Weights of a small GPT-style language model, trained from scratch on English Wikipedia.
Size: 9 layers, width 160, 2 heads of 64 (1 for keys and values), MLP 640 GELU, vocabulary 1717, 2.69M parameters.
Architecture: LayerNorm before each block, tied embeddings.
Training: a variant of SOAP for these matrices, 134M tokens, 4090 steps.
Each number is 50 + 10 x the weight over its row's rms, rounded and kept within 0 to 99. Layers, rows and columns count from 0. The size before them is the row's rms in percent of the matrix's.

# down: layer 2 MLP down (transposed), 640x160, rms 0.119, rows 133-136, columns 0-159
# up: layer 2 MLP up, 640x160, rms 0.138, rows 134-137, columns 0-159
down133 093:45 56 43 57 27 36 35 56 53 62 55 67 46 29 54 55 54 42 47 47 39 46 43 57 53 43 61 42 58 55 50 64 43 38 30 62 54 39 52 58 68 48 52 54 67 40 40 56 53 58 54 66 57 60 38 52 54 64 46 39 48 53 56 45 55 52 58 68 27 53 63 50 58 57 62 31 51 48 51 32 50 43 53 51 55 60 56 50 60 65 55 51 39 43 40 42 64 52 80 55 51 67 57 44 51 55 36 44 52 56 53 70 48 50 62 52 56 25 52 49 39 61 48 35 61 54 40 64 45 48 58 48 51 58 52 49 42 51 48 35 59 52 33 50 47 59 47 67 54 66 55 64 31 38 31 38 40 47 70 50
up134 110:58 52 48 74 56 58 50 38 52 53 48 59 60 57 49 46 55 44 55 49 33 54 47 73 33 59 50 43 59 50 61 42 48 56 42 75 57 51 66 59 74 56 47 57 61 43 50 59 41 59 62 68 51 60 37 42 64 52 45 62 51 54 35 50 34 53 41 54 46 20 65 40 41 63 45 58 48 64 63 51 59 45 49 41 43 55 42 51 58 59 55 60 58 45 40 39 28 81 15 44 58 42 42 34 60 45 40 48 49 40 65 59 49 44 38 46 43 46 48 51 47 41 37 49 47 48 41 44 59 58 46 33 44 45 55 52 61 44 57 55 41 53 47 43 54 63 44 54 64 41 59 39 45 55 41 58 55 50 58 47
down134 112:41 34 62 41 38 46 44 39 46 53 53 54 58 55 55 40 47 56 53 50 42 29 44 35 53 47 39 67 67 41 56 55 53 54 56 36 63 67 43 56 36 63 43 55 44 40 56 58 63 38 48 42 30 51 59 61 40 39 46 48 47 54 42 53 64 61 61 55 46 66 55 48 57 36 44 23 49 42 53 39 40 55 51 36 53 58 57 66 49 49 47 53 63 38 48 51 56 60 57 52 64 34 61 42 50 37 52 43 48 72 46 60 53 44 62 54 63 48 49 58 54 70 45 52 52 57 63 44 41 31 45 49 43 51 36 44 62 43 59 41 41 63 64 36 58 67 53 42 44 26 72 67 54 38 59 70 52 49 57 66
up135 127:51 67 53 42 51 33 40 42 50 57 62 64 22 69 59 39 52 67 49 55 47 56 59 45 74 60 49 53 47 63 65 47 54 44 56 39 46 53 54 35 35 33 50 36 47 51 44 39 56 44 45 58 41 55 45 65 62 54 51 50 56 54 57 47 39 58 53 48 62 56 45 46 45 53 73 52 55 60 47 68 50 59 66 52 52 53 51 44 47 58 36 58 48 64 53 39 41 32 44 49 52 46 48 34 60 40 56 52 61 52 51 32 58 32 52 46 55 50 53 56 72 45 48 33 70 63 54 48 58 38 45 47 47 41 35 64 45 75 48 51 42 68 51 44 43 32 64 64 60 29 52 51 63 50 55 40 37 55 47 32
down135 102:49 63 57 48 50 56 51 47 60 22 49 36 67 54 39 48 61 43 44 56 57 36 55 41 43 48 52 58 65 40 37 48 51 60 44 55 58 46 44 46 66 66 45 63 68 46 54 73 51 48 30 65 68 59 55 44 37 47 64 48 49 41 39 70 65 56 44 48 32 49 40 62 53 44 50 34 48 53 67 32 52 56 43 58 65 61 50 64 53 52 73 41 49 58 54 61 37 71 52 51 42 58 45 58 60 53 51 46 45 67 42 70 53 75 55 62 46 55 51 46 49 44 54 51 38 62 61 41 44 50 59 52 46 69 52 55 66 40 53 46 61 40 50 60 68 68 53 55 62 54 46 39 50 49 43 48 53 63 58 65
up136 094:46 32 29 40 49 55 48 49 47 57 47 52 68 45 48 51 73 33 55 59 46 52 36 38 41 54 45 78 58 64 32 50 31 38 38 34 47 62 43 48 58 42 37 42 37 48 34 59 36 50 57 58 56 48 48 49 42 47 51 46 54 33 49 58 34 46 56 57 48 58 61 60 50 57 57 43 35 59 63 51 40 67 39 27 58 53 54 53 41 52 69 51 51 61 72 26 49 57 60 63 30 41 40 40 59 56 60 59 57 45 36 55 57 55 58 53 46 41 36 65 57 49 40 34 51 52 56 72 60 54 58 54 50 44 66 55 57 45 57 43 56 55 64 47 61 52 51 52 50 48 60 63 46 45 50 61 62 58 43 49
down136 091:54 62 68 56 55 41 25 42 58 41 53 64 53 67 41 35 54 48 34 38 47 65 67 52 54 40 54 38 37 61 66 45 53 61 50 42 54 63 57 58 64 49 52 68 65 50 58 53 46 60 59 42 66 59 57 57 54 58 44 48 37 59 64 53 48 53 26 63 42 31 60 40 47 34 47 63 54 51 36 37 63 39 66 61 55 57 59 56 59 54 56 51 42 51 52 63 51 54 44 54 74 35 50 55 58 65 49 66 60 56 61 61 49 63 60 48 59 54 43 33 54 52 67 51 52 46 42 29 42 58 44 53 54 61 27 34 62 61 43 56 54 39 35 59 54 56 50 43 64 48 50 62 61 49 48 47 47 53 45 59
up137 102:54 43 60 57 46 47 39 40 61 38 52 50 54 75 55 54 64 51 60 53 60 35 39 53 33 71 61 50 66 64 52 47 52 60 48 42 50 56 60 38 48 61 45 53 68 69 36 63 43 56 49 58 37 56 54 45 52 44 49 60 62 56 58 51 50 48 50 60 49 54 70 28 44 57 48 56 32 35 47 78 50 43 51 48 43 26 48 49 43 35 44 49 45 42 54 40 48 31 49 51 49 52 54 31 50 46 54 56 47 71 50 64 40 53 55 34 41 46 47 49 48 65 39 64 44 37 32 53 49 33 46 34 35 52 48 37 44 58 63 51 26 53 52 39 54 65 44 35 39 55 45 49 60 60 30 53 36 54 53 52